config.toml
activation = "tanh_gelu"
positions = "learned"
attn_scale = 0.125
bias = "all"
parallel_block = false
init_std_qkv = 0.0227
lr = 0.00878
lr_mult_up = 0.975
doc_mask = false
steps = 9152
Each number is 500 + 50 x the weight over its row's rms, rounded and kept within 0 to 999. Layers, rows and columns count from 0. Numbers have three digits each. The size before them is the row's rms in percent of the matrix's.

# up: layer 4 MLP up, 2048x512, rms 0.0325, rows 779-878, columns 64-127
# down: layer 4 MLP down (transposed), 2048x512, rms 0.0325, rows 779-878, columns 64-127
up779 097:404559552491528537574429598523497490471511575434479485414533597513503538518493438555462493529437479459449480501531457552534545535571533453469483476598499541569523503485517621486485487537550472
down779 098:478433484501463522548540517434584501478411555506534563490503453380465426485430487457412453502574485522524523535454486506555434492454544503486479481481481537460505501515379507470540531574435506
up780 103:486571593504485651432515398514508423526444516435523571541487532456521497502500543447473468452494376556479450445461503478504485482436458461460508407612561572486377525487488508579508505458460467
down780 101:490392470557500477507511462495522508539485561399537545520515584569393486501445412528394472545544503394448501571468505529418406482483466512545489396430567483461489558521522493542429486593519517
up781 106:492491468583452532467564510496417529463590470477535521483547557465542525479532548339439496479501440564482449583531455507456484457504580521555486513544510558426558478627484447459515556459438381
down781 099:496555517516494502489466467477558605466463441485475532554549397457519486575444536460515484500524430513553512475410563526509537425457538606541532509470472429530491521489412449594534428411386508
up782 102:518493540538514417576498393551548465470512501561468537459431535386518488469520410546539504414499546431500506516413496592508575474373496417464433506421561586518559484470613499483570616542485532
down782 099:495583529495518409615493568498565592552512500496434514458503550576467492473468531519572518471512497434497550472507502454420429460518593432541489460564532497460552509498470511497490420452497470
up783 091:554527567487539528558633454550480460511536559548430500454506548481427466503593532462584443454501578521493473514597413605517515546508491544496457410414590487495516540519451405467530541526508510
down783 092:542445565442497479553497517581434550454582471551495449540557445456506457390512494395396598514544497491362558487484505505587582479500526494494503555470516514509418393473536494479491544520446581
up784 111:467528487562431543502544528451476523496616488473526448419490500500378514466533507475497517489478492518443545429445573487527504570434398530486470458561582613521510475492460555482437514550443524
down784 112:440421519524495476500510531478484558463489486501468535468519563520492456429584401527475426466514553525525481423526539467523579514486462443438488530464523535522477498449575481460513440491492504
up785 105:546554464471361453514602527447494530518494581491536492535514560518533456490488495501562610514566530537438501530517505535546473532455435495507551385528384513538457589506428473425502477508514497
down785 104:559510503390502520460492454475539392506534522557570441597549536459499532560551507476512540506594554516496496495378476420505474475339505542463553558462476505462545539531544524476515505480515412
up786 097:583484539510597457554483466490492430445512509471397526530539489462472480500509486519502515384518509482475448622472507471429547555451514512437452503488464401463409524583527447553473376517452565
down786 100:461504449564497560523559554560441439582534478520505528611535523530362439513471478465440394509470547500516496526565419517548585410563447499470464473456460496466479507507515460485460529462512463
up787 100:519532453460508480494531532569610480400500446440604547550509471552535495464579491499490451495520454494498484466543524492586444508505474552419509449440579426498561545443467467389581371465508479
down787 100:477451520430517515464406480451497459533594494484308526527510473434430494535442465516561506552540437475501438459491583443488396398595431483511554486530451556454393523527582535569427511447448576
up788 095:568606578507501519520609493444586543429511547516477506540522458477466546516596514492451492476430470432470549469475465458458612544447540473480417458485556526505464508485494605565455544501457508
down788 097:549474510566489466422510481483382507544549498506512527529508456438409587477512539487437557520461500560498459421529612476485517519530540569536564573552467560555498563446496530496505565477541442
up789 099:456451489464485477474495479564409408551414481566430551513526485493355544546539499532506453434497510558501490538585473455542498497369466535486461549485489492462458456584514529444469527485520513
down789 095:501452443529452583515411454533428506398482520476449422401350525523484529541513529539498488501497535612604480523508496502411549472456396455529488542474662454487493487419454465482493498533427572
up790 104:592576387524569549527440524431534572541444436550466509434578468524523493467515414546527570511537506399493503478432540586577589344399491480499567415408458545550439445485510440483502420444468528
down790 097:411511463519514455458507444540530494559412478522441531541553460504528489397426536581511425488578491521630427575433434543448460471489486499610557544464518510514516502522480519528540475483496523
up791 105:539443485515561551444505503494486558529468493505560508479514473546559561507453449454522502575466534528481538576547485503482533524588564603501524406491481511474512480430401597557432459384514577
down791 101:482601534439586484557533440367493431439576478496521427560509513506440559487587491524596564464580461438505507617559531482557562577446518566548570525540541577501568527610467509506519466553542491
up792 098:556504525445518492487514403467382440558554524521506502564536474456535491525533515491505630560451425525401537429383514502551498444412492532423489559545505513507409480490525499524513574491549526
down792 100:438537486438510480488496497433462515458526417514498498498439489515496524427494580516492470548564461475524523459514450553493463568500529428457471490550395499444494485478378515542495535596485534
up793 098:478594540473463463462530423479528596562477500547507526490436549516485484524555539530511409443470425586445552396483597367499513509522499468529600393616544598551538587453607527522485438513481469
down793 086:551482426504570421441564535478525496526533466501443439481534425437545499468569530519440494451496587484528524532486469523551382471442497559517509533544478491608480611599443501557470552564494486
up794 106:496458447522438481535530545409491517515457557552448502596533542509437547520467512503469446468432501390448495386499490491552544423420487427473464472544557334454440544456531465459525460578515482
down794 098:419509489573501375415443474399505520478541443484506559527450499537567573557451573513452540505515484444535536484477453487447464442555432448544438441517540451435544483556498612602543524507483492
up795 089:487497493421555556534476438473555567532578519542526451482442519500526413414468451529581514496450528526515494542427496483499495491502456537481554517531424416463452454528511474534529508341475482
down795 087:586519504492478458454521579514475443469473567467576461429464523603490524533569424554507512629580497491462494530466408547519542495535515523491478525491455450479459456473431540430451524461457526
up796 093:452454552463486550484587518481576539562557509495530539564526455372514507451497492450445445490558429463507447520425450541553501530434554554443557412550498505515477523515411518524484572533514459
down796 093:437539580491498486489456471494528532506478595513486490472542470548543451444523485512434424466497466434491544559494477496562452498452515416512546561527445579487560494571511440436556393533407493
up797 107:537465430533383481442573533534450506452565491603457516547518480450423419474536504477467444558484462542495512454489485534441463543529549590556447378588525392402451578397521471464569480552535567
down797 101:516517497520528566551360462527547519494533491532561543561436465428485498504350517475388437518455506488441519550475565444505441444511609483497503564561494543500488537507363509459459495452457565
up798 097:370496536414552485420514447506544543509503483468499489507459490382555555557508520509425573479438527576519566433523507478476520525449471513505451418614455517511560399448465374518474464523479569
down798 092:501364464540514396487490484497518515538532433488461601449461517530552548532509496435462517491505499483529420494513631548472618370502482568600494444518528382433504507522513520413574533560536550
up799 104:495534501424499526449506550542517570565474443441535507480466560513452561476490545557511524563445591491582450517553442488465546540561519399479516534492442536536474433495524564520532443540412500
down799 102:514392506535565501485527438517540565509473473460576456456435528518454511553533484436571533529453445541451591421451480374496549590524503454520533397484513527505439587469535515450499545515454489
up800 117:467548527518468588480456519461460464541499461511538425517466504514576526432538521522420508571408567460435572533458513438526522381440494486458463518563611542524526537512445479421419530524440514
down800 113:400579461510543490479520432500502429524516483428531485450516375543497580506502555552446542532538544507505520544467546408406640430506366606532458476444557533496545525497543552385451501417508444
up801 090:534516532576529528500459516478368516495493485453436538433484478500479488469544447420497445576438432542510523471529474494455528528380512477501466501489500442599412506490627597480432501472466502
down801 095:524448472527511500515551560568466476566507468498545513494572530457525500491382575543460551451466491482423569476506516470544613444523515456446441513532544509590337507573558571473472516477467515
up802 099:437521500489479557651556420413451483556383543529498464551554524509498511511478608509493521460569445468458470548541519442519462532510518518503456477557511526479522487467565370455518446476497549
down802 099:519367527454500428547511546555552510399475580479432473544430566448539541460548461598542443478523416486542494536536520443519481446480593441416536437569505400497490586476476368482494466485456464
up803 095:584503457510387560480521506437502482540410527520517529478482507575573585492553518536508478434496558466506471494497494654485431422515552449451470548507452510519509534525485544564517493434530551
down803 095:453577597585666512405475353494505507501598496545514495416520433477446456543411424524523528469630492545466491513507472499483597541503510481515473431504459490441509407484480471482554514523506501
up804 090:578521542502481542431557458494529459541466485491509532572564578495509416509446520618514522487452411507478526549496473477537474533557530415448445513489490516471495482434501553455414463503524486
down804 095:462537475416498550568505476507382408515477471559454517482525468509471474512491580460491542576471462559454485519538404511439516479536520471514560460492376466548500501588478537546412539525572545
up805 094:503434471448496565486525565556413502438448524527452546467501411479582569447512548558484443473486443465466471517481534408590497464461428455485566499489481483618448502416444576539602531515387503
down805 102:557543472550472411499500510517495483543481580520418477501480467533553475580491527519589398571571425552529485496568487470540447475437530547451523541477444467508429415509423520477484513521463511
up806 105:511454518460441586547478511496519464393539519498443477500506542468500496471560458538421565495620496587498569517457539489464455423524456509491505554492443522544531563536425479545451435483539492
down806 105:512462543544439493517531509506581447436616479556469430495459433529529492492540620576549503529501501494522474540484499476466450511541522617540548388476390503546542552553447552570445516517480441
up807 091:549488493514538381484460470572448489532532463560554534549542525493485547523426531571475467475525430408588526487510481590538533452600501534563477411461446449468561495495517445514478486456490329
down807 091:466588453507502577549472616526455571512470508579410540594546504464493551468533606512491604499494544554503557537500527398559547569590541533524555453511463542493497509509484538490491487542467518
up808 098:426572480532391520485507500509489595445500498509468455452481520516491413596503465490504510485420558527505583553586522520401436516474512549396541514441527487544460480524528465559526554536440497
down808 089:454477442432523536593469520496492380579390570544448551511519478470494599425478587594447465466493422459496567448474505451538454543508415416506523485509529461496514481491451553550492446601578462
up809 108:462483436571542460527472467494500536448553477451534516490491568494547550592578588452464505469463572515527580537533487526537490445484469519483512551531492550563425598646423446484487548454484391
down809 114:481528427520436578507562455518436557526523585410418549557485430560483524477440484433524503496446594534449502480443454387528527560554382641429421545432579494388454532513574477440544429530495524
up810 092:495483449617561504475492486483460507459496483487525551489478503538543549466562540512399556495445550543570508409514461488510510508505575530468450453515487484454496493535421418570506541633468522
down810 092:423456517549397476504471510510556481593498363491622487394556543512392517431454483599399489509511428403453499428505497511526519550569550535523429532444625519390514516584522523563479543522515519
up811 132:481501485518565444518398380525510538531573435544555534559460567568549482516590539580486450475564510512540500471421522501541545532500486511538402487594485452436452442562495458490516506570470436
down811 132:542472493492540437504406427505418516460497412532550507541511447499551533515496507541533491477603548569480514484422512590520495570525483546513411436556514551420386474541522465542601542550508386
up812 099:514529511564515467511536527531451465410516474500542384477530550448569464491517544548474514503468497556461382507500505588524505494638360464546518474554537544540514384515506503466495548477467535
down812 098:490498573420502564484473551531491587539488528571536578497540457574521518546563509470513478483389483464579536548547529468451491428518433502447527495454473421427500541538548491485586454497573580
up813 093:465539494557503516479573479536512531450362434543514585425502469547488538352495573532503499623483596507507563558507527473471420487440532508515606570469585586561500458497430527518586517478458553
down813 090:465426525514488494361475483437601450434548507605561507544511555453557498603519436405470489471490404504485492472477559500526440540523507546512419517460516505486471503554554491424505432586480487
up814 092:439491500520589566514553547484507492553468417506471472522460547507421510524569468389599457525425451489418498521493530508445459611621627408546460578567455475515462566530531494532534412536465499
down814 098:531475526553526515465579477532475442480431539586456506509558483486578440447571512480450587519547493572457628448626502489453510346568444534467491527409460443567530489523514477467463430574501539
up815 114:511393547533457453536519499473472515527463523479548513488434566465548602563422486516529413512549449527439464477504480535531485585570468531432472500529449470442509434482470558457510538522542539
down815 117:531436503497439520506518380492438494463522461555542465387541525519480476424489519486400408517476471543527479422461508465423498465518579474437529500532490472454491558497473535547472520585445495
up816 099:525501535542527497505540473429535463636548350540482402447506428571504545473434550549461462458454426529537487582580485484525497552481497507414471515469458492456503468470483449517503590557534441
down816 085:562501504510555473549452479452455517418524508503431608495501471476488441426538503503507602543459502559554525539462623516425471476515550552530482489478531502530421586467540520438414433460520491
up817 090:507444570509410553423480538536535497486521455566465451519463495369527599459505508576488478520541461570503457623524557512472554476501498563369515421552514590522508524449585494505533443541485531
down817 090:487488493395565537465544379469564468478483590583476404482532516532477556497441448430483461530530575422479577436533491508465455476431487467433501476484510501531514444389536486491452549480524367
up818 101:484556574481492445409429533539591507416580546533535527534595517486497482465504476458595515449545545627532471495439438507463553557464558421509536496525473446431504573580484511488412490509552490
down818 097:399456504542539483319481425535565477581457531535588463481552445517491518481562544551504427453504548511521459471437440514491535528555448552520405506439429435491446552426488453552507467494425465
up819 101:431530515514404481445466343498473498484568569484514585574521490543425456485541505506449483526493486440477491634527590452476488469484482558499460452463450641439531528477411464503531442535516478
down819 102:500574485475448465477319481509545502503440458538545496469487476621484543538470499444481482505478504474444428524503495469555414595469549536487482521447479563471459472526562532488480455564482463
up820 087:544486531484495403531494483516502427498508571522541379502554636594406472519494408536519558559454588585435485448513543425524501427437565474514402485490484546559511484495574549556529539410480423
down820 088:536459479537478480531481466520479553455545579539485467515552463476420537584514418468419560493470416458467523444394579545596551441535531419541424488503571638473505500527580401523502498467528509
up821 090:503553557470515487467528464423478486524460534511491454510414484523530515461441496489572432383493389454481568398521517434522558452594576450464499485475516528569499608545518413460562579489519529
down821 093:519566528460539460538443493620565538482558453532493472441595565488434528616505566552447471526519458483432535513432486517485504511488500529528418532459437464456481502472482450565560533593458471
up822 086:522507594607495552429482455464365474493436455514485511547552607466490521474498544442481504533519541429592533495486458531559497487595546449508520606540512519573445424564624506495398611534581487
down822 090:452442496475520382513505513434506521531473519450542422544504461493502548655488430520546538475545443511529464386566502517557471500466517551514450535506481497471523507503395498383494471555516540
up823 099:530457508485440518523408458461469453533485448550538517608434512524530488498491471427423624543470565504514488522469469528489475393549451420402493515453486604443487383400456525485455491487483417
down823 107:446476529523482565466432450434439494417566431541501457492552442532463484534550519448524639515509461542500539473545505633420535435513404596559477555576387551469508450533496481473473541539499377
up824 098:548462569442466514528529486532499449584469549574550466573592489430563481605484513578506494485558618552548394515477503536548585428487480409491467585442425529416438557533588483520447505493540449
down824 102:610508395554520480435497527467444498462537490501446477477519465505489531528443528426584552516525636359562521467449414559438450547538483536555593511483518539459479483488540464451555479533500529
up825 085:501461533500514529504498554546445539562526511516526533467474463610437510379579517453550411506442523451380549420570550490519485561568477472485579515471419453514529481585502452506385522514540505
down825 089:452471524492528564503553517474449434562510531577561481431407486526535422483509423485488479526467572509436501452556541432529550496488503494476457552507474351547609510475520554397555463490469562
up826 109:574488578484491450450542476544491566468549469501541488490594511527494558492456497436515491554470464584514573401507456496460525519511574409551519508490482618535468502507423490458402584514535529
down826 108:541538540436546512541377444567558471520530451486528487515429538566545483480476449538473509479494539493518535483493518491462498449491551465602452475578482499565488501487533397414457449405579493
up827 109:524458479472534541498555535543522476560468579491557514421601415488474500460518512564566555472469512547547551442497425527495492489494534352473537509480529489535491435565494483529476520473483533
down827 109:498513567478599499536442501541523556500437463437531410513538425519504425501510422533461508506531542492465497533496504621567509571385514465503514577536538537513449540446468521517443497447516558
up828 096:474516484539509493481545503437461589574547515488485498533558488582458526488491449419506521438545490474467538495439531433519514511503441508581479556540539539513553410512516504505482487426541496
down828 098:430446478530497436460454552500420502434501455547541502419564514439488489523382489454548502503419475433504576487571510572571479536565413463528374381453515459536579499522479495539534485493538524
up829 093:463497514514494470446498487492483582507529537475413441563502541517592421427529513507489546539525477493516417382486528476485481522409511572521411513525519514544506532449421562415514555469465476
down829 092:508470467588586425447514553458539518518465475498496480427476445443482479531427420543533587464463503519547487539504498551532554409541553480428593510402476505490516491527525530623579520558530496
up830 091:525490474506423538549485503569437502523544522568518507480516501478448472430574587466519404447538543587598526400386529453519479439538513548461484538402515455540505492444454538466462498490480531
down830 093:542446516544470426547426546458458499418392470480517548570524394507432541361538566466549555532569447488515510462557509529388534493531445503589546442427427499402561431508468519654460547472480455
up831 098:458517481460465420541574464488555502491529418495543514511486518444491496476450506465503470538423468521524466466489520538617536508414465557537430437459548368493516530421482580428457524527498488
down831 100:475538415446470514529477520491519512553464402481532498568462546504561492445446527499516452467407550540550541440570467504447424461555465522566530473506404543492513435440537500671514516453512500
up832 095:475508439482567543418563513439529558552502471446529511484516414367630481416490478458503536480501409492546483527539516388485532580451416439512433537641565495512535537608547550499463462533448472
down832 091:486524557647502582489564468472555449468469527516524522522562418530584601481512563427385407445535524507536537577482497388524556547463506401484533494482498484501495502506464496480455520449459499
up833 102:450479541481437544464527494434501559451583509623495488503508471520464576550567459563426550497544523495455486520524503503494490584534573543531535450543520527470476515428503557468524510526528458
down833 104:574522435608475574505565511557576479497478417412469419425480528489512453512417530481523569555447403458437515459521494478541526479525457434582500515487564541444504503494442484536438544507615509
up834 094:436559548549486554475569510484447541551462543505495415516476594499411472472567485515437453524553517474578498413483489499434519455450423475520506469435534500503492488417527505464511520472432628
down834 095:449502505453609494504572408513429578499518447400440455494576581505465502582576415532509502549503456452535464464500528604550499428669480453547422539479448489502487480403493435455458443568452592
up835 099:547530452433473476505498473512547535516510559498506517531480528477481427581487475559523481441439476511511438453504490437552502549552457463467527511478482464476517554519535599529469496543560495
down835 120:532464576505521532526550536435564465452597487557446543516456471451518544528534547522606548519517442501488587513471540432540467625462484464457470446522455474469486476606432430427525538615616570
up836 096:444500484468529477464509381433526622459504469548464464543430619566550550601441558531520527502447459502365504410500535560529566547494518435478546488611491448467512368534479517523594517509453535
down836 091:494554435564429397482492500462615478513544554458553486481598497506539527544426516484540532517563482520481450564431417454519525507508457511594601584461452532545546562497414529513520457449486455
up837 101:530487480528510627549447461533476528544553512560587496531478471511526595525572409573531453442440609442541438523536499485516485534603527603408554509556472457531430541419484467464547529560534445
down837 106:455415552453532365491558587560534509495499381434444469499497585499395471448445509546507515464567527460457470550561507562609504599498520561600479599503510504397588498411493485475535488420455525
up838 118:541476531450444440473527500457485538541482578583467526536442585492455520509446510442504418534605484546467467540440582419522487528553472466464479470500517420484482509443599509561530496566443508
down838 116:531523402511533481527422449535492458486471449444480561480440514418467565523405507489487402497509474562555523494585516550684575440527493478470487483487502406450539514451540492579597517473676439
up839 092:496552503501464476476516471511441548446432470487478510513548558545486555550552605492452493542561374507443598464447615531571546475529529499556445482455487402481495384453499487541478438515445600
down839 098:509526476566419448496498566408515494458526467588404566529453476396467519464514502437499531381470512493535603529519557438427432451528507467482460498534537520515554489486479551600502583594503442
up840 094:594500537455493421493502617533479498486500510535477462452448537458493476510452389423556508414571442490447496458489543486514425460520522519528452405552541459523414532457464470491492526492407461
down840 092:432434552410412476421610486472567556467569451458522492537536517550563522549592476484453589428455415556467465443450549578566546509582469597495526560544407477522467521457446471522483511459489484
up841 088:463516575563502462466394451536590526467548576434421455508548499451580534499506414513420493454531515541566481484505489576501426495480526510531527470382470556435441452485495500544498529554459458
down841 087:461412591488544507463494505552513551527479451620617558474539446499477536517471567483470544520528551374455531526458508556470504439491539517552494480492494445503545508483499498527583509436448482
up842 094:492546521528507500546530493560572483578449545528422520470462479504437378473603478576509458492397504496509443498527432452446610533619474443553561501452505437521422488540502532473509486545415530
down842 095:517490436493465423597551427433412476488452440468604443495532527465637536522516560579495471440477500498584580459545519566511531543439488482524452504432407495451545558561468444495398532496525405
up843 099:504467446505496529446447440536556455510468457475531466572451519464476503443488470575496428565503493481534594426457427457500573541505432577456526508552501499516493511465501458561587511514475613
down843 094:556533472530572572527538480503415533568569519501516508405598512419545450592527554463473490492456421501547444575478569468559480497466568392488508536421580487591498451448456476452560421503443496
up844 101:550508499564411522413577483543540536484515378525500482569495501502569499461465475545552531518496432534464559489487473518575540489452551425465431491459482421433482493494418389486509511467528531
down844 102:547500479434467523479493533536505536502491560508470544617506457521484443476445478448468564463511503507539561551520523442529499598478468495545463544448551441466560490440470514482517573513431516
up845 093:553473508534510487550544508489475505477500477422526574463521522459599506509546454491520408600508516430519477500466422546446588585556583525511512391497505487492484507507461502477551466594551434
down845 093:600449591415571443468381436428593482473473547499495442540472436413502452450491494562450491457463444456424535540560526545405410540456462458442398527452448547541555437596469500552508530506606452
up846 096:434491380533439463485517435391515477464540484473477448501550557500526497510459537474549525481535496473561493465490475559449495569569441569579505487543596536479474536469468594620574554518548492
down846 093:574471489532490539443509502517373555524586497470513510489567452565467502395462595472495504486603470557508505511570490505456486417522547550534496549504431502498593491456454556494505476535502516
up847 097:531476513567588528426498526456445463521515394520493498571577455505481505518454498542586533609560442508315487498507477501502425527472466446448547443486475534523511527541493524561614427474481431
down847 097:473498532547567488493654495446459483506585631536460530436529453489518561376486441388563490501521505566488567569478483448574437439465458510469508522533513454478526598470525482524406437500474435
up848 099:546482463546447517520444544468453404468495430486447546477436484533547577514417412552487416484495466526498510519469567520531494581506486537493628550506521549519457630455523445513586414491525629
down848 098:557421529405490560481650567537527514506496490459452586588499475418555427513568494485419466528475477461474555518576506493500511475473510551455456447436430455484497551519578575546505493450503466
up849 106:497432526519500421514502433435408390436588484505535410470482517599489496369553549475484449527527514545558521520586476495460486497595510450415422546572493507516476446423452430560568464540526511
down849 102:528493497468497582521458498387521467473511575569496489567520471482497591478546510409504501554460386484582508571534444466454521446543536597394386481530617433448479529508518437525528480548465400
up850 092:439511575510459537469495476421534457513540456426557445589517485525548520517531517489519514563476462494465488522557442532427552491564531586500522494521555524527437533512410561523578511504498478
down850 088:535502444490506487591575502569449526549527487483535445418469524521387584527522433554502591498519549462512518567530467507490498461532565482495503518517509517414540562441446478433477450504408509
up851 103:554528600478527536468524600442516557506499551474579505516491539488481616540410455396627531544511465489382470478598515559521554563467523508507429432357437537510566389517425523564424508508517612
down851 095:436412478515460544516528540569501448507444475504538509524552440473561489553420468570505400535478552558511483508487531420534484588501505501471550449483545440509499458500497499473491434440450549
up852 081:535510534611500480567466544486523470554477535477488504441481404480462449519479458510521526466547595450483582473442468556494506494565549489539535513549459437476430496463461516560487573578531559
down852 097:529473495483498564509559537474570382547431583468479503492508485532545522579438503509537529573529545510498555567538484526473509472385476549545563539526506491541550475458494522513498487520481522
up853 094:493445524457500512480488562461540508532455505440559497380506479514533537433523543488450465530526585573510461498487468489482476396525583416459443494504486556544523462503462448551541519438565504
down853 092:491500497521508515496522455626499602493568487431455417487554629531429520550484538527391492585339578544452457377394486600476488502533503420472521540460528461371495549526476506467417483473566510
up854 089:541525512534507522526559494488463489550463512433503511431422616472499495561478507550518534481443515549551452470528483564493540525551517451549549458527561505492563396638495628542498507460614464
down854 091:446520445490492493516486584482500552536488553490485528503525437414507506483546485532514491490543447604485505517492448476523406431518483591481512486386537528575458493493429418507496489483484524
up855 103:412500508561404472564476465499430474568460535452491478528500487476578517515494552526532487514514496471476510516469547493456530521575395456418461592511534475533473560504444545439482515481580608
down855 106:403524604530469576550552540442541513546496415543451549454325503561451484521490513501564542462519568479432485580507452555560517431565486490503531511433504420549563407509502531528487511421425505
up856 101:452542580475515515513566533392523550419540568483496469568593552514415493410495514576493569563556504540475453537453426518519615477411466500565478436493479495566467537483425611501529446411421543
down856 104:497588553456467486579530520543480509529482544495443467384416521524430579481541518532496573529526587502478424496469442471559557519504449514498442491553592499532405423510461509551396534524527459
up857 106:569598443500532454489520493473433454479488444481571519528377647579456527503606492513486528537509551524563591486542418557521517430430472392484337565415506503496531473527491486411567511434501498
down857 094:479512517556496478560399567504451461516557504463579442491488506511414474420460434583462519497540449496435520497463481460383453491469461480360539430455453560353475429488511436565464452493403462
up858 100:438432448582532502424424467535518569553511491494492525530468481495624500524494418546533530471456436481493491602541537552491511497502448539510476381540456560498490583498454499495569452476422583
down858 097:499506553472489437424477477504520446480442387446456494481522545479533476525442511470576516519467457492526462569437541583450469495529539467438509494474420449501438548514476597478473494495565431
up859 105:467518475652513492508490522480527539443481527476452497504524560523496508508399488516546541567486499553540484456537539440600565514536431454436458514492554472542426554487435475453477550374527580
down859 101:623579488575493431500562482502495534422551509490491501570404381512601445530520496497526483432630502513320468521530484517565398560436524409489555432556497540570439473439563578467406518450527505
up860 108:513523536462443437451560515423488458570505539539547476490524468443449380478578478515524437545515492587519540521496441431411535505583535490388523545446646523500581511435514544531496552431430488
down860 106:494530478527450554476560519475549593499529500530531488465502446512511471524577487523504493539533505535407503510522508621538539475485409556478491595442549530505430489410462506496486515443491530
up861 094:533481510442573503460417624514485538537442524505544550550451505607458462520488548524507484500444492539481573453486618543523524586536560498559485544527545546560514535552554456515557551454514600
down861 094:460455409460526534577476484467528500392452503541471579461544465546428517529532549505443509587477490567528453393459440567459516504483495500555448481451481598442489523412539470459502536492532379
up862 103:552586548513488487468496472440459614520496518541534549548481590489555503541503506435490488473516496546540401500521497493523551571480465507388463476552603468459523520459530463517546516508461507
down862 099:424663573468493403514531540514561481522510369429503468520479441416514463551514506503520535532534436543563507512388560400522497521626500445439510498437531447460517573615508545534407439530524531
up863 109:522507466560541514573546514509484475573528504465507438519512548473473443500485501531501516491493491424532528531457508548459507547532482541483555414551411538486484576523464516422590540416523567
down863 099:477537477394481507590526499535473382518460359395466491512523416515532501491439470633539557455508426500419523456518537508521457535563593442557505436512454484538497478569459615518433478487414486
up864 091:486576455486434499462501515459424456512529588516579490550512519551469506384536515441467396541575480559460560454482554424489536466559562492416558473452536525478544448476510532522528611476519433
down864 085:432450526477601525490621558501551589410454481474541505511455439466500510481481482478493501418494576498526458555470517519531578436422479474550571546565454488451565586573465553504466439535432534
up865 111:503467411506475561473585429455417522467505601537522472532546572534420472543490629519573518581522547505444551554587511476473454463548480525447476438457411618482469547491525530533578592499440515
down865 110:466449394487528477540500441478472533430454481501572480554546445536442474538446496489576541456540509457512544432541478455373525485550467511525457396500478533532514479535493532414476617471568450
up866 100:492510530421532490488531516475450448521562563509551503541425562455496463441590613477466504543498538483484427494522516499473663490477469429452414587503602583485534503488546530519616565487612528
down866 095:461461551570463506585591572473425407561589571437515531554440512549536537494456438564452461506466439425488494514449409446603405546552572453479524541520505406472473458512480511508479435441358490
up867 104:552495442607475519485392517500497502508449465501439504476507594463485536499542520582561497507494552579506588522485488494517471450489476489524551544434487489512445431536527451485492426460556460
down867 107:456448536510577479526499501435501461489494500504545550430513466471475521515607492449509465527508391423454525476402491556595472529424488509381429468538393436561544438492562521442462461503436527
up868 086:502390560501526588566541487492513591563494474552599446454603572485498442410463397427512543433497452511463470439555554494429519501479474490493477395492639470476564557445520541450559519457514530
down868 085:547589472433530541500592500469619371566575545549540505432520473544530497465577446438558496490522463485487488574417559537519456498594504467541539532525354537490580356496508479461503475522437495
up869 091:501525536401506462427530472489506454495484581459491502505483467418557469495503466455504470473543442494477587491577527553562445539492396471390472441470558491586442555536496492495498414510506505
down869 092:497496505352508598494502572483537439500475530422434474542515503474516498483540542485496457446483522557433485514547469437409486428498530637502530522508536429468450521573487484474480491475541491
up870 084:427504552450543610525444483557475546510494573531534540450559510528504550515644417533453484518505507445524477491488554421593493537489513499540439596500500542446497498499472441463524533434548502
down870 082:426529513511518456618462553502568546415478487535504477432560495463439620564473564508518518601445505541482519490516453505485493580553490453507366463421505388532432521518463504458447480483479506
up871 109:427522559499551498625442540489530558500591524552563451526615491530446507509458514563520409497585497513567473471526503542569459521541499575554358424366582547518541568506478487568538499531588418
down871 108:508508489485474554492519519430534557530507533501537458651538486529436451484524400498552569502541520467527479562478493486441504523465517533462509501425453473448457459517527586548551495529551491
up872 089:522473514429571569386407539487397551483594543520479432502580506598466375382448521538564469522488494432487510508445535534519554585558644547519505512612521483517479552564555458562472528451562413
down872 104:536438494557553579402585466486524511436530489495460501494603485508519426445546435369488503531471499444535522507459516476481460412473562582560454618558488484464493406456498453397495449517541534
up873 098:493485490477480503486495424562516471506443542414530514546570525527513517409478491519418523525547416487503441437565499481499566510524538558467580506488511432515597499509467542541492577570476491
down873 105:517557496519501504454465492541451481517537397474458462445539576623446452432473484493619550482476537577477454497452586582511548448533494600523554453521486559468495499486450529530496529579495547
up874 098:456425535481645477586430543476441563520442428442448542415516459467442647421590483474529410458535511521434515554534458577586514584539494516499473527502500497473500527526471544553476589497505517
down874 099:469489462474539503530421420557475490504487533446489537495486468497530566529595488491472520450583466493530482452497498441522457439621474533461475529530525515468580464506488490521523559445479537
up875 098:469477488537462508491411470528527405462403580456582586398480392553549455540435541452464461516419370560455474471522527500408526470521456504504467430447494524519529466630436500530526517516472462
down875 090:490486469535558453472516445485472492398437522520471437426497514504449568445496557577486454527468515510469464436449546545430468473563545468623552490576446549480524507446530418541422543553479471
up876 101:525474445510478458535531507564482481429411540543469466630544409407414484598537491515512519547518467535492542537460572408523441572564563511516460447502529529501539538462458489464513443534459626
down876 107:539460588506439552455534535494517525525563423515511549576599451424388553502371538514623469438549498455445519583528508479540535539561516504500496507492506482446589518512440463433456483492493530
up877 103:515418520401453478554567565486510514468516507457512504471586476486538533461567503576488471686503435565418506383436576545631484447561441521507476555434474563582504532567520544558504529380555549
down877 094:483536495529467468499509564368507527488464442474496531447429477467364529540491544526537543510526468499386423432533475503501473574561505590545500490458446492475438562466502493517593627472502445
up878 098:478532534497439506441499380561540538549508535507596552467526555504542444472512549416491519502511532567433521447479434479533512451457427559477540464541538474534475547482584518458446421479507538
down878 100:471536507650471471591473554570594554472599493437539573546535541492492490496495587570512503464560525351480511501466433484465486582511494464477568402544537545512523470521568487435505506430505483